{
  "d_model": 512,
  "vocab_size": 9889,
  "positions": "learned",
  "qk_norm": false,
  "parallel_block": false,
  "init": "normal",
  "lr": 0.00093,
  "final_lr_fraction": 0.1
}
Each number is 128 + 32 x the weight over its row's rms, rounded and kept within 0 to 255. Layers, rows and columns count from 0. Numbers have three digits each. The size before them is the row's rms in percent of the matrix's.

# layer 2 attention key, 512x512, rms 0.0214, rows 66-127, columns 0-63
078:152146092147190164145181118127125093118094129137118116126091124128095129099103160135117147099111218204168138140160144158133089114147120110092119141096161141124129149137118135178100120081137111
080:166124148119164161166149012165118150114069125131129139147131077123126088083066093097134143097151052113144126125162107150161121133157106145156140127117112127151126120155160160115145152080135103
068:122141126121189114138139255161144135127094120152156089123207092110121194098109129118118104130140201255144102137157153115086127106114146129161160161166134132122124139146085121138148116114112156
064:126127109116057147125065126083158128132165124106074165083079164123158066115168114131157094178113093022127129113102122128111129171134142143149089084102099140132146117155082156167136098147121167
094:114093110093099148157154070124120095132170136139139138125071093144116126095107164139068150108141074021154009138196149112110089076139125095157100116091127151121095127117138125164101111193132103
088:135109119177110147122137078091096138125166167162087118106037171152113084140114087167129121164052217036121120109155138122087098133146117132091118189120170109063126099161145151138155146104094112
077:141116131122134113133170108140153129085113097114113117119132160124160094163116105098136174126143014145138131130112104141172133154148134100168094094156079131137136161121103104113150110117147135
071:132090162094062120142086089074121148072157133125109155098079181152127097169200109127142129124122103016099171091056116165177139185109143134137079140110114130134149092108092124148120133153095122
076:109145133117071088127094157009113131137163132097114133084086142119170123115185110152183096152149140031122151102118132120110141129125130144159127086128118145126124125119133161132153182179121152
080:087123152170127076116105255140167166108185101112132104083188135116140174116156141129125115158121209180108100113114133099103119111075111126136120159133108087110103134135112115093129132168148172
077:172090098128131150149167110081127100108136069131098098144142140137111090120127104109129157149111042106142092130118119113151138133123141118134081081159124132132148160106110106089102100120098102
091:134132137177153195089150000151077094174097158148149137121108111127101057033095150118119124087126052129158135100166120136110089097127115125131138149083121098116128156139130165097147134097198154
084:168089083164227157154174112194121077120126112199138121139176129166082151127068172112095174130135148231140110160161112158113114085137099120095122143130148149107157154113132085140087077081138096
108:141162067203109182079111006173107085200122144102098100107102148120129099084110168111191122166096125033113103160109111121042157131110102138115154156113121122064109129125164149098145138131152127
081:113113116155165112143164233189130118128152106152126106163218063124099130091129167149116128132130152255107066166165122096110134070116105125143128130164134102129132154101126105060094112130114112
082:117104162129103137121098213079150164096173087116101137092140092150150179106165168110124089095113217105148155159130141127086140074106144122136161110088092082137089075096181156138119157166113156
079:124131161113159118141128233113165161172161100114151130113201140127143176111166089136130111096134213242124179147090127163150127141128088146103165160183157097161154115138088093125154114127140162
070:182132109139071142136106026112128166131113087130120139087100164128155071123142117086140120140120017000139150087087102135125127182133146129127124114095124120108126096139151157150147184132140124
074:131112128141129140139166113177106148120089103137149109149158121123105080096094074088109131128143064191129152122104083150126127161161131157162088166143144133147144132122113118094111137045144102
082:141139102141101189102084035104133102143127128159153155098091099110145129094127151177162139135142129011133125153165124122047100131132133162126161136083133181109140122124125159195136086111114127
082:128132108099130106074167062194150109151114140125137120142082168091120048177081179125170156138137007105122060138119086131138148157160170039147136065150108160177133133114117122123098060099134131
095:161148099141116193115117018178145098162108153139134138116042110119139074096106141157153112123122169030138113161159099131064106110142132129092143126120136160095131127138161141188133115137158120
076:146113099131077107112128087164119110164151084138081109144132085118140100106111157111126140149147009044121072139155108143114142108136151109180124114087115120131116137064169153083089122150152118
080:124126091157109147144101054136072122134152170141160147128033120137121090145150153148120132092130169000137117140128127141065107115155136132145126145118125179098103098140148136144115144131147141
080:131140137158185146120122135152135133141064135162141110147198119104111127163088104125142157122125087255125153121114108139144164161109129137135151151142142150134112111144126128077148118066154094
075:147123093141109161122156026165088080156110104137094112115085114121129073077075117098132158125096079041123094113148096136120125122119113125129122120097118127104103140096176163099120126092154103
080:129115156132157097119149188144139144110106118159132071184169102127119140163084092107099129137073082255130137099136119122160141146106122152146117131147136114114117122169135106082132112102098103
080:109153121137091151081117019091092141095103114112110132108069163163124082138156098144156141164049084028163176079119177146172129229102151155104121151097118107079182128141131111122126132122126137
086:124165170083038126095054116102132180152139113048128139128099144109182098117176080146158075143111062000117133089094140118122152189145162148157138113130099102126108115121150165113155163144124164
088:108146133191156111094149184147136138139133093135124091136194137138149134076130109084128110146102123255100131116134143138130150161105088166128157130107133067119108141154105138088138129122135137
080:134103118183119173111144063127119116145128079140106100126131118136130061091131129060148135135138012126119115157072096136129170152158107139130110123129109129114109133098135128071141162087148111
088:194124056118152175153158000230117062126091160184157108120053135131096137098029118140084173131132096084153112142163125130114103112146139069108109150111144152132117112164118133161116120097145087
083:126133135096144117120146192148145134111125086160139146160184134102144165166109114127137130139169058219098127151114092134161162146141124105151131107118112114120104094127106110088087119134117077
081:140139115161100162118108064091117113123162141112120141104056129133137146119112131181122113138077184019137160114142152144100074137116153101085133177074125120083154093120128148153159108114114132
092:116135160154136186140165054152158133078093149169156152131098136097097084132081155159130123108169044160157059098160131099128073164140138166133159087171149130153120150165127125118098100149159145
091:155135097096104167157134000139110092139111132120100131132019114135134085079109125141146118134087102000129106123145099132095111090121138102111080120080122145104111141111175139180127131089168121
080:119144133100121136151130090087159121111097178160104137132074095114144145099144167173125106099121166021144079148173116103155088051134158108117123139107173159145121118086137135175094128144133136
068:125100152103071142116090033103139129125127153120128179088056193131138064166108099125176113119136005004129138127098124165130138193143138126134112067116101153171133135139131151174131145124117100
078:099145128125125118102113255031155148132211092129092151133210104119141171136145154117196119162143180198095150084102145152101153097117100093105150128120131066097112119121106150127099172125099167
084:096109077146078137110105114106158135157187126109096145106105093114153128099162148145144135149128148075134085150144161096098125074133148117105130102133137117130138151098132109140109113188136168
083:097135099131168092128201218180110125178097070139131078173206092120137136085108127091099143145143100255110111128142139116081183111110108106144179132147119133115115129112120138026148155116119104
084:158132102143093131163131017061079140185143166143089115109060116140123101123135165164151116104103150040128137136158146122092124098123142093137114149105131148076111102157131142146162170162102108
075:169135117110100149103098000106121139136124119119109146099047173132163069135124101134160121101113045000168155103118093171148142175129153120133080136090132147153152118142153143176133132081134139
077:138140135099043111145063057091113152124117146110117122095088110111149109140163100120170117110154139000117183115109136149115165177137137145144133115130115131112108115156152163155161171168129142
067:119133151107050126130060093066132165109167125085103136097124173135134099113157128081120112106120072034118180148080094168130123164137156155126113147107109077119137108148126173106173149157123145
081:124132115110113124141110134061115132132152163091105166123095143142127138112152155153111123112114200048133132124151158138129093123134109076126129106096128123139152144143108140168095134139116161
069:122131136110167152133166127175141082151117179163136130170129101124108158113133132173122149144131178186157097126184128096092103088163120116114145148132170165130133106089149098179123114105105115
083:153136115130131157122114104066112149119101143140125128098089102140142163074120106141144122115111227091138210102124139154123111165147122155099144137106160133116151116136122156210160167110124143
076:133136150096039105104069080088120165149145137076114146106036179129164106162171070112164097139101079000125164102065150125135136196124161149154094117135094114115127126135110151132157159155110143
073:133146112110189133123172164195109083164122122156129133161148115112083153108116168132164133169190127201130081136131120106082101137161127092114155149179146130133168152111121131123119123078154133
075:092124142113064112110091112065146164150125100111140124106130164100144085127150110095142109133136041040117112124104135119130156155098144122150111136146110126136122156123130164062148139171128135
085:129116078176212136164170165186109082104138137216128116136144104159072133089085176138089154132161226199146096160175134125104077042119142098097128125117154157130137149134107098187096113095142122
073:129109149095077170128108029140131155095134094064141126111084172159152113137159087125133110077104119000137170114103114160160127179084131151127110131090112128151160139137154133195158131159108155
077:095151122130160123109156243196115109155127114139125090174190113091153169131120136130135120153135147255111114137132118139116156102131131107117157100175132129148105152115122117044129142121141106
072:122139147177166146101128204108148115159157142165156138120188157117126163094121110149132140149130169233122110158122116105104131120115100132120174199167146096097151098194080100065143138130111126
089:120137130155126187136137010073101089156115170152090131120003093139108061102063139156128144141124143012139095129166146134129126065143106097104124113126108123084061142121152130116126171125139103
078:134112081132191093133172144166161096145109119154137118166185128139099099159085127120117143143137082241129066133182110120109135119149135115167135119161155150118115155120136086082110114120139079
081:161129120179149139090137019158098138127106119143169111131116165134124116111095113089147141111100057129131172140100119159111113183113126142144105161120145160109160156107156138124144139087139089
090:133138157104120064142120236138151194086132089097146131126202109136144205150167126126148104114116181181135190093102130123165142150114129138150146138100140150165136110121104125159135166152133142
081:111136137123151119148144203158135094177158143130122129126166138099075133100166166131114129117140197175082085164129155088097141089097090139140163131197113137155127149160109114065133137172145114
079:138116096150200134148186161217122060105130146204116105138138141155069162130072163120077182119172174233128114164155109132132110047146117109094138120143144114140138134115141078114085094099123096
075:079171153153202126106164151172130123164124163154104101131137133097122154150069127137129129173144152243127065119174110111081124092144130136121142153203122133106092150176152130031122160123150121
# layer 2 attention query, 512x512, rms 0.0232, rows 67-127, columns 0-63
091:117159087114102112175174116173151127128166130145086167130093155131150142143117168152153135106141111108200120117149153109080152169141133118127110123185146151177138118128145140136146127090106123
085:167131097161127116129159150080150090131173124150137130115156125122138137142115141128127106098169103165150114141134096058115143074094120079149129097102170125168126122147121137109125136167133139
078:110079140179134091090053113113105107125082095162148114100126129102123109095100099125104122143139137129020110139120127099156102082104152144132140107070140139091097116148092116188139155155166147
094:068183124047058100195180168215135174111141145050113123133119140119146132150114154127167102146079143092208100140129113173144186160123103095109116203128124132148140168136148150106164135092092171
106:122150155133143136100127103124100132121076112122148139081155082123137089047184096098149116112063132170065145130105132123139107147114101138127146145054141117092104103122135164110120167131173149
080:154129112115070165109031052110145139143104121147085146117060146115140107122135156154121142175160112047154148127109182116117104140165087164133100137121088090144129138088164138171106142117138096
079:124117122176109145126068122129153185149060117073146128072117186096144122108141195154163131143103100103120096165106130082095084121072116139133136146039121103121137097088131189129142121147135126
085:173099164143170091077097128093130125098071127159141134080158101161119119092121105111080119149123140158051095132139117078165140073096122116136155088133079139089116140112081094150105141154138152
087:146075144143154118106091117074136117119097111159127106127165112164100130096126121098077128144105116164043161139130114095188094114139087120143128081121078088101125154123111081146115154171140141
083:107147143099065142114093119155134192154109138081110125097099137120129122125114147111138102158074110078191136145116160136132138143133089149128127144079088118110124159113191149134145122066146148
091:152126126106107143171163106156173090111201118164084145148098173156146132160127139184134097133102142096181132115150146116088132179134139138119111101170173138147134145137154103160141104071096140
089:079158085131091171178183127179135133157156103099129124161091132141130134148114123117171120100138112123205142125120142171087129144117156129127125205117174133163114130132113193083151145114132103
108:131077176154180104075127081140102077124117131181131133158096115159069093097153083139069129125142160153032151117120143142167125117146149195142134129129132111077127151129092071114079124153164133
087:104115167114159172149181097133068109111110146103137072143103100169079133141149059072124150079144071152213141140132096160177138151169152111102136144136098139115118144142109091098115123133125112
093:163103146129121059087094147152141048114125140162150114117161162135140154155097101171074127160106123157046100143154129056126082115120142114128126080177090123103104152173077088123127106166103128
091:166119141166141135102135112071126138163154125128133136185153170096112167150163158191044143143156107187101177104133123086104060105096130127129105046133151126115134141088142087139117101138125072
075:144097103145106092098103088116151121077109127149160126097107180181121097136104144163104116121105180065064104150168192104116129081096137163120120124123156138123113070129109123170131125095123179
077:165185079095094189136139102132145135120097135081117152114126153145121140137154185121154146091113117086227146127125165076103121166117091095097122146149161154137167127118166140134126136089100110
098:064107145149125099106139146145089096120162126162149104173107113119124079143091090152103124116173161160091102128143107141152124081104220173131139185121219120115101095195078098135139152143169096
099:057121121119150129152095118144097133181116154138164094149061113118111103158114061118133170132191144126140106123124130201139168129184167182137140182128137144119126171160094127137103130120148117
094:069118152121160118120200155193097103155146092151134145162134137113115105133115088126110108116154181169113118116161120181136133126138156177125125211146215141095147117167091115124126134136129120
090:110121131079111121150106111163135139112081161078150113130082168163122131198105120113118143119148138086178077136122164159172169120124139120098091135154090158140149217165094108148129100062157174
090:093139145094110097135198180179114162097117111079123160087158075130153127088158159101183094121090169142117074108124098153143150126079118129095174179080166113104153133120167172106158112117132170
081:192140120133137157133126071061138087134157143147074175120098107124150094126154139114155102076152077108180134131109156074127095152131128124159104103141168154181103100128164169146150140169112093
079:102166093054107135165128116165110176155121151089139150141096140183100101170152127121141128103099150080208100124126163178135184130174119144119105158172177132109144170112145122127156160059099165
089:186176114093099172083073054077106151114085154130126128084126142127089090078118094089129139098102088087128116155145145088166118150139115076142159110089122113099094076125162162160139140115144126
090:159096133172100137112075097109101159105102106161153096122111094112110099070095076115147117111114146115051135137093137120102110102122134179155136176077156132099080050151158148124157149155150124
089:160088170142153102107090115077112096121107167165115098124144127142110137120132104114065142135121150145041123153160120085162105107135119129113155079130083100096112119139089060185136125132142152
094:206100136134155164100092042063153088118100142167112145144120137170088098110141093145078118110115106148064160139112129046115118110128130104130154046145140126101130094153114105136119139137131130
085:202112151078117097077089068136157113111084117142117144100077173194089109115172125144096113146116111044105167119117147051114133126113110144119142072163101106097145143091142097170107134063095147
089:098182081098086127189162144197146150126142126083148157138097160098152102144122167158197111099111147083205106095144157166097137152112127129107111197128158142157138112119152198098154135117116138
091:151155123093126096112064086064129139103032190128138114113091148114140088135103103075128132102137096101088099124135125123167132128144127072134104108121071130127091176169116143157151158112152124
095:097111155183138131110174124142076135127109113167140105128178110088129102089140102114126110086102170173075128142143092158162127122115176158141138178103164103071103057157093116122153167144143103
097:097122122128128124165186130131111088162163152154133119147101039122117153099131129118180121129145122116172158135165168167081131120133161145141118153100134193177110081157159159143121131143103135
090:098129127089093137147175143219136164131152095144139183153130139151140110142102120154109120132112171109173113141147127164112135181152159167114151203153177146094144107140086129131131117086114097
090:084131119110136110176195185189141126139171126113160139120172136104148158154114151149153155120135127140192102110125164171113106141132129100131109167157123144168154158137107148106124128123129094
074:136119057113114106113054112145151114125103136143118148115098164129145130100111192165122124151145154058057100126123164112095103081078143154126098134092155152134116084110139150195140145114121139
085:124077147146183115078109100057106127122089121184150106122136120150121102100106097098089154147154121151046149138109127107177129106135112127134120087109072119109127130132083107142096142154163121
095:065073192142176101093139124157112088140129128164132090149108098157091132139131062113083142138175135148064152134115131152195139111159150129123148134125079104095096156155083102145097125147155155
093:187116160056142145106163080096173095100122136120102164127140139162109129147161105122087118125117084138114117106113124053183153127125082064154145041170070135138163165111116104160111120102086168
097:121143143103172118098166104172165156099070103088109197079157124140126099108186120113135106140064135149123102107078151126179137134117057135092150083121083130115175132111137163139117152139174181
082:140105070141096107160100103163150136133107124118143164167107145088168124138096176199122128155128182075095111116112183140059097092104135184123111166113210121133134115093124165155141117084147138
081:141117151126134090071093147134145121106125127174149145097173140140145098113132131137106102166121132133026089126119130062128115072093123136130152073116147122131121106134121118170122127156136162
078:185077124187141065106078106096147136113116101172133151086157150177154116141133148151092119181073157096009159121101094059150104069072079144126141078139095128112137100085125104196121135125113161
087:019119105147155116161196178162084134153154115117127109170158138105119145127096149149128147135138175185121123137137095211156135116117170091119128203107131110086168120149085110110123131170124115
077:072155141134133140117192147162127117138164116144154110140116107079119121145093090107139128102161114182186106117137096175135121170142186132110143167134166132144129140141102140089134139175167094
090:134129112194123127120128142081137107097149111196150161132144125116150101092108126145135108105132135165100075137126150035079113097092175137137139146104216102151125062139068165121155159173145139
082:177102132162141113124035118066132128100079158140156134090160116162139130103126166152120132136104174122001121139116133111140124044108108142122159066101091121086127103115139126181124102118129152
085:139138143164108123112156133083085098135124157159144101142108106114063094154100073102132123085200117161127117132147131140149167075145206123152143131109171101168103115181064118125115113165133081
086:152098164142144107085066102074132136113091140118124118106112101151107131108133134107098137121086129110047113131128121128155149063141110116138111066138064127105126117144138087159114142108114157
089:094156108112100131181209151193129148125176089114118145135155129142140148164123155127157109129126111105237134116140146175093161151135129129106121166122138135162153138118151148073140112104112137
087:151094105169100093141128134171175116157157123129117149158140165127144161146117156216092106215125156095101159131131138097066078101100140192139126143135165112065126091103149099120137109124131153
089:152103158135191142112104115084104101114116116161100122128128114154075103134158074084091148089173091157101160110103125125219131137165116096164137082152071124120155167131090101172074104157126088
083:137128134161137139108124093077126073106114148140112101133158110132170101096108132091129081078097134182068143137178096109151111124064168116118114072102159121125108079137135120180166123166157162
091:087167161044127087158193140222121150122101082115129139100158098139133175086156136102121114119053161133117104108137157144146151215155098086134125121096133100082159148107136150117120137103119155
089:081180107095108179135129087111094152151104144107144078120059083116111060105128096081172131093129121107207132139114128197178181133200115103132109156115112161157123165120164123106123145113157104
088:150114102156096140159095103127152108125129117145111173147110164130128079114110145164157092118131140079151152129094137091084109102124115163123144160119197134154143041132155137117122134116103107
092:176134089171134134102021132046148131107133135109097132113164176110133125128095146133133140123178091152062132121084086070160123110114119091129126074163106108158131102152081125137104143140124107
092:156126160124135151156155164140125152140192100087114130138134096169105180149195141114120110142129134157174158117150119175146171126156099125130123061150063121121153173078189072097117089124084142
087:115153112122102146170219158185135143144135110101134161165125129118137159161171128111187115115153096122235141117125143155100134187130130117120140157106122128142161134114158163067127136120108125
086:132111143156179138125123099101102086132083133173115132103136067153107091084174083079123137112125105160077153126101136111211136151182063094142135085116084115132154148123133142158073145169136120
# layer 2 attention value, 512x512, rms 0.0256, rows 64-109, columns 0-63
141:123113094127148182196149124128145131094177133124119165094113173170096123170147160106090164120152136129177131184124133169156057132130131124063058126132078119169104186150155089125084159151174124
157:111129116144121045155098134132095187103069127160127058097135104038103120146098118128186180137186135128116142120159123143120150071131151117136167128169125134140177098082070112127123093143123138
145:108119037141135143138150125134098126080159126122134156103115151203120113195138190112117155130167120129172095068152146171090047099125141077133119137096131123164112207122145137148030196141172126
152:146143131114107085076113127131138164167074134109119070185129110136182134131155048150117063130167124130073132065117140149134179134139145164250184110184125118139152091132062163118123179118109128
157:119105110169137167183115136136103030153080119164120146073123127112067133131094163103103163132183130124102161148123126150080140129126120137050076119178065140150051158255051143135201192154156111
153:116112056149145127172153129125130152095094123111126064087131141163129135172110143102121205133133124130166178132155134157118090157128131103045038151099077130152072221164163122144126194122216157
131:136152150076116088103096115121088108205127125114127109147131106074146123127106116149139095127119135135041146068119124126115175136113132126176162121132110128039105100168081175115209132108113152
178:129134120178125159180130128126161153079130124120124143059134132119133117098172143099248147112126131121161150202121124154122107144140122147125137130082111120176153118078190153144062168156163109
170:116099067219136097157111136139123116120054122183133062090132097106045119117072153131117205143229125127120134151179119124076154063133150118094092127222127126184104149174040074138143095121138129
154:134144077127126178164123126128172095150116130100132162021133138126126120054146144078211167115130126125142177153095107145090081181128106126074059136072084123160081208154174185132143170155222100
112:158156121187094168095112122127160123219080114082143141126135140117162114059155083140204097113090126134100159141071104122090140204123104172166126107072135125107145103161117216108201136111195104
169:120124115162134079085121130128101111144182123170140147187127098127091113129115195168054147135136126129094072110152106090107144064119132108167201129164181131091154102075105085122134051117031122
179:138125112154136143197102134123142145096141133187124134029123132052043129087124140118189182121189127130146141166120113114098096079125125140079096116145135126181139156116124103133110053152164100
181:122147193113127099080116126126120160129176134134113152165123114092147122111150116165171093128078133123122075143137125080144171095123148130176211124113186127091197037020154112121107039119055121
204:117138164074129116100135125119129187071195139125120147177133124130154120137137089173134104122098123132161097081163133098162107103117140093163202144110184126135202104000210080129032036125077146
204:132119114094121147147105131130090058150142130154123166090123120101099116187122149116137108126195123127095149056106133180102121131144137116166129119128069127131118129215064194132145199156124117
178:128130110146126172179139129120138102111103124117128114065127152122115143158121142081146168107136129126152178140123141183125062163132115130073056133090066123151065200189133154138131219140222105
158:123099056181139135187126133124133108113086127170116071053138124118079125127094159083133200143207126120141180142157133137096097107114126135016054139172085127188077208221118113143117167145179122
144:135110092140127213184153118126175129075126119120137160093130144169136137107150121104160152114142127125199150177138113168137077140128145148052065141086089128192103201153202138134073170141215115
130:139163177159095124093119132121154180194066122036139099165130131120194128095154076130126115115080127134112141192098112112148182179107117176163138124107158135081139078132104154097225133092168115
136:123141138117108090057112125136116156180053124093142104176134117107193133099123088159141092138100121128076148127133123132111228160132126143220195119127148143123141087098102163118178112122090139
141:127159135129107132112097130121142150182042116083136076095132111065166135059139061104229085135136107124081188112124137142122180178143134151200118124119095131149099128158105211131172198114154117
149:115137113084154160157153118124109088112228135120123212134118165178133132179141180112103150124095129132151121096097125169122042138137120098101123134055104135094125197111202127134082150145149129
150:129118168084158158135165120139120101084218136119116189100132146165134140162151151112118113130030134121186122160107142125152074183120104095049089131041108130111111151094208131144093117140131137
165:115159065195124090089138122135103138189121121080135129168119127189157106136170200133166164124068131129096105108119121134114105136135115111236167125087170126054161110056143174116156161117120112
161:134127176123145084109122130132103103167215130156134169182119110076111117144129160185099111121089126127090068102129124084117133078131137126199206120138145123068177066045123116126138054130031112
189:132131038210141162197147134135131107175091115104130116069130136168129123121145192088140211119172130120145147166110106183080088143130114131090054126125074130139087190191155158120145228145217113
199:136125059209137152164147131133126084159090120118121139062121150162104122127124222075127178123138136133143147176117132165086087154127114128065046123106060133123070169234112175143178233150196122
138:128116054167132127142151133124136171085131114104130145190119145255147111176134108138068151118187125128159095104153126177154093095143142101157130140191166126175163170096131064134029166108130159
133:120169117107113093089120121127080084199124128104121119089130117072167111128156212113190116116077129122088132096117147125084128166126117130164174112013083122051105113130148255123187196155141109
137:133147160085106120104097134126145143141040142120118082116145102057160135092113066128176058127164126124089157124135139117111194132120141183169137119163125118149119076188093190129158148129144131
110:153126201079134138189104126117121127143175140132117156138129118073103133118112011150146109111195132126079184131074105151181146163143148151156107110191094126153174079122122122112151077116127117
117:111113066148119105070113141125118082133095114135126130152148107198140126118129145125114100132122126124110135133125133088099210130134088130149163126178189134120152093162078125138150175114065147
143:117078027217154166175153132133133118104098111148115116131131138233089134123102158094073202139194127130179133156155118148113111117138118116049053143173129149191087182172109064136089186131171147
132:141126134127123155192128128121149132091200132160121185085114146119089113145134153129123164106173139133182113165122121154152048074126143117112089130157128122152152158078164089113060091152143119
145:137177144159108117155114131132125137180087112062123086067123134040157113117149168093222129115119142127118167167088121162110113179130118163129113115064049124093093159151145229123206220151199096
167:126114153086130087095122131127103142091178128161121134208130119155109132174107110170037111149153127138115076053152148107137145066126134081183188129191186128120152122091088039132085047123057149
189:127129108069127182119142127130114102129151121104126176140131155217159131165138151091110089130121124126148128096109152176128083162133129127082102132087082125111104162219164173133100230135156152
151:126107101184127136181114147134125123066104134187123117025125127043031117164093202088134179120195132120173119172168127136097088050122131128040055115169111124175114151179081093144130097183172116
137:131148120194121062068109137132119132197065125135136069169136091090123110094107126153102118136154111134063097113145115094110209088124126162176170124172162138091128074138049136116201087101093127
147:126174145123130126115136122135119113203086126040124123117126149118187123118135148098158115115058139124104169136088141176129112220122122139131096126051058131071095142190162235119223220124167123
187:143142219138136112122130121132161139149179137129132152145121129079124125099153141166129125113048139130139088202114115078168125118125135148136145121102161117086159084019178093115131018123085102
175:118128059199147127182131134123100077181141121137130138066122147116089121167097254088119225132134131126133130144115122180075072112121122115065082125098054119080082189185124165124172184156181109
138:115093054140137194170149137146123090089154113165128187106132158206106135145124147086088159137179128128179120109144137153114067119132111109060080134138128129195108190191147073148050176165131141
123:123074111211137112150148135141128135104068111139119098165121115197088133134084163101003166131123139136177092202163141113151166104139137131060044149221149129122134112190067012127131148103089178
140:121138170089113109078117129124104117148089128106122093112130128081166132143132127102155078137069119127085157112117152122122159186120109151148138119059096135086105110167094205145181190146116123
# layer 2 attention output (transposed), 512x512, rms 0.0144, rows 64-108, columns 0-63
134:126089132132168103078050072135113125147081125138147095117171126119106131109111093121124137146163142175100128119116122133143117091146135153147188130137109114091100082150103122166142145125126118
136:192154148112090183136204188169150143079155159106131115161109142137134137116109148092119099120079156085134159163163159024113151178124134130135157137097112095111130165133109140061127141119139114
133:144084132126148115072069071140134102132079098133119087123174113114118181092121132104125120136131136142075148129119111059136123150153125159144172138150102110070085070156121104114150138131128110
139:106177126135154178197219160162114106118173149137113157098063093127128144135150168159142137096088137165222118130142158205110155159120099124105087121072149115144132133095128117101107099138114121
141:125153139152114135073163136126148203129113181129143122144216145115139099120124088127145123112123138099114109109104117135143145090129144153147063233090126105130138163120127118120135134099143137
147:125105141131165140107034081133085136130101124124105102151113112133101122102105089108126132127120132179098121136113101114137165108133121136173205133125103095095103097148113127137149141144118115
126:100181116115092147181185164118152146087167164128124169161105118133141129138140120152123145118128132102170114135129117170111156154110139104096038141138145092191154162118133121076127118102138136
163:154111115136106148103118157149122122114115100120146086155066137120105116137095145115135100135109134151136157131130143084130102142140128118149253193129114128055138100143109122121125143151127109
150:228113155133124177109186141150118152126124121111135111148207172134138131115115139064120100133076120086088132137144144043129140116118129130138151143038096126093104163129100145109132130151135127
142:133127135119094139113101129111110179144119112128122101196058140122106102130096082106118130132159123142118126147116110169125136141124155131125203225130121105105157098147109114130135141126130119
108:118191108123083133176179191083141154124164120121145150145056119124105111144126119138145137123137115134179120140129154244113149142116140093091132182140142127176187162112122134110111111139127133
149:224113120111100127119153133134146119113109120125161130082255180118160169139149156108112120139129109043099135129149134040127080120138138113107062081109122146174102159138142139147131117112144135
157:183075158131131137083132147137128155137139125136156103186168173127135118115094118080107112145132144099074135153149132060134115136110137158116193130111094127087125129154113136123140163111147127
163:149134106116090112160166156108160110110150110126141157110115144137146132151139166132126110136126110075139148132157154104113091148123136100101125072157143160158148159120150142113117117121135138
165:161080135119141099128084116150126072133138108127109114118130147128145155124121190124103127165140116110055151138157127059131094136124124130113143049155121146100110093158134129134134133119143137
169:068172119146100126113211128143172129121125181128129128163137103112134139115138125166149145097129164131164121120111117145125144156158140154120071226143135057128126135124110098030140136082140111
165:084141138130141135100068103124114144137117139134128107162097108119093113114105081143131135133148139190118120129117102151136155122132125142160177184138119070118130090148108115137142136132120109
146:165094150143147165083111095158115168167092132122128101154153134130124116111106095091122119118100121136101101127123118103144153081123121153164168164081099101089103139133109119092134144134135123
136:121084142144172114076045099129101132161104099137124094152115136121109116119103133122132129161150117194077114122114115142151120089126122141158196154121120123070127091143115112170135131146125119
124:091180113112120128190128182086123148101161124122137163126052091139107112152136115153154142124132120160200134128127151248111140125115124087114112109133152142207180168084133144155104107149114140
128:135183113118081142189197168114136132103166130113117146107083118136132135142144150138142128102095127130196121124135164163107147154135122096111089158101155152155145158107123139104113105141119128
126:105189119138101184190217175141117149117176128106103131159010108136110108148127134139132122110089126152234110141132145197111158152116119113120145189085143118133151145109115121079120111138115125
136:116093129131145080075032066134138112124076134147140095114174124103127153117117095142119148145193135127078133128111096101130112113148149149135125131188117109129100080165135108135150146091148124
132:079086110133142063084019064103125108147098120140123114135149118134123110115118088135133133134175130149085122105102084117135112103149134137144156112228123141118125087151141124151141147120130127
145:179145108101064150146128150101147117059092093111136114096146138128118178137137149092125121122133114075161166154125149108115108187136141100111129121141127159169126131138139133130130116157122112
144:165113120117107116131163144128160107094133139125148140115237181119165155139147153114110119148146104027108148135138134056124077136140146108090064086155130137194120149138149131135130114100152141
174:171116135136144160096091119128103167104085106127140095150141148116103117123102097076135120129143107142111134134103132134137123114133134128152186178090107123118129114135119125160137133146128114
181:126136121131118133104101113107115171132081124123146099144145118120098115120115061099143120106137125143134123126106121148137149107142130133145163194127110113132128128132116128135138139142120109
126:167079140129192129090057089177110088118065091132127079063176116113124189118126180114124129141134141167095153128124137095149106108145120151149152103065111161042075071141114126170138122149123121
122:107200096114032151162189159075157131101154120115116142179089129136121125132140095116146125123120098107175128141119130161098145191140142088110142169192134084217175155123126122066129121134123117
124:095185122135120166183222189132113142141198144117116166155038102138129096139136135145151130107082122149197103127136142199109166150107111110119113139104149113144164160086131129081103116141113131
109:082161131140153093180203168174167130112162195128155134154048140116124090127109160184099153156163171169143128134145135179123148122110140150097111181100144129104135136126088131110133144086163133
110:102163118122087135131213149100136136130112108122126134076146092136148152125158163151153118081080118074137148099137157161128138135130103140128062152094148172119124158089162116096107109144121149
134:159077151144169131072065084138112130141073120130129081111192141121123130114109141107125122116129123136051127128122127077158127077135122157170142143067102158056089117132122131170140131152133127
123:167065148129167100080088095149112113139094112146153091147187162110129133119104124091104126160162141134067138131140126079137091108124135157126176089110101125086107095161113136158147157109142117
127:106189117126095162170175170115110164107151124113134137176028106123098107137117069115147131109128124160207141147117137196104142159125131105126187188138145082193171144112115124106122123130111111
138:156087145128147114112096109151136086129106141142127139083228132126166190120152168151105139129123150097069147120143119039134120124126126152113047072118130143115078119136138126129128129107139141
168:041147117140156097108068066119141121161098147141119120122093062117104141114128090176152148095166123199125103111099096211136147105156122141147099164171147100121135096116133093108133118117124109
140:178097147130112129069117123124145169147123141128156109179183140134124100112108083065132100123107140093065138138141137044129135130123129146150201122129092112111125153137109143121133163122130117
130:172174126124092176174215176125127146117156114114121163111142138140138133141153142103141107099081109090194114140141150134118129136125127097110092111083129140187134190096138146093112103151125136
127:091213112116098134171132144109124173114151142113119134125043098123106103135132061146146143118154115148202125143100134214110154138132139086127142180169148101214180130124126121125120119128116120
152:173095118108121097133091141104122119112130099135141139109192179135142106147129121094113116158150098085134135138139135104122075108126138101109174040154122165179134127144151164196125131127135139
152:170116129124106148077078099120132166094083139122142101164209153112121131116113066077125122108156120090104131140103107069137125123136150132147137166139102087172124131149129124121151145111138106
130:117077146145160106060075062149133126165075118141128081111172122110131136106120144127123132117155138136053122119121107098155114082139126174157133163098117128050097091139125105135146139118140125
121:149097140136166122086076073133119145139080133123138102063211120137134102127141129121134107102104114101094122115120130087156108047138119140177108089068122179120103161100144147207119123151119143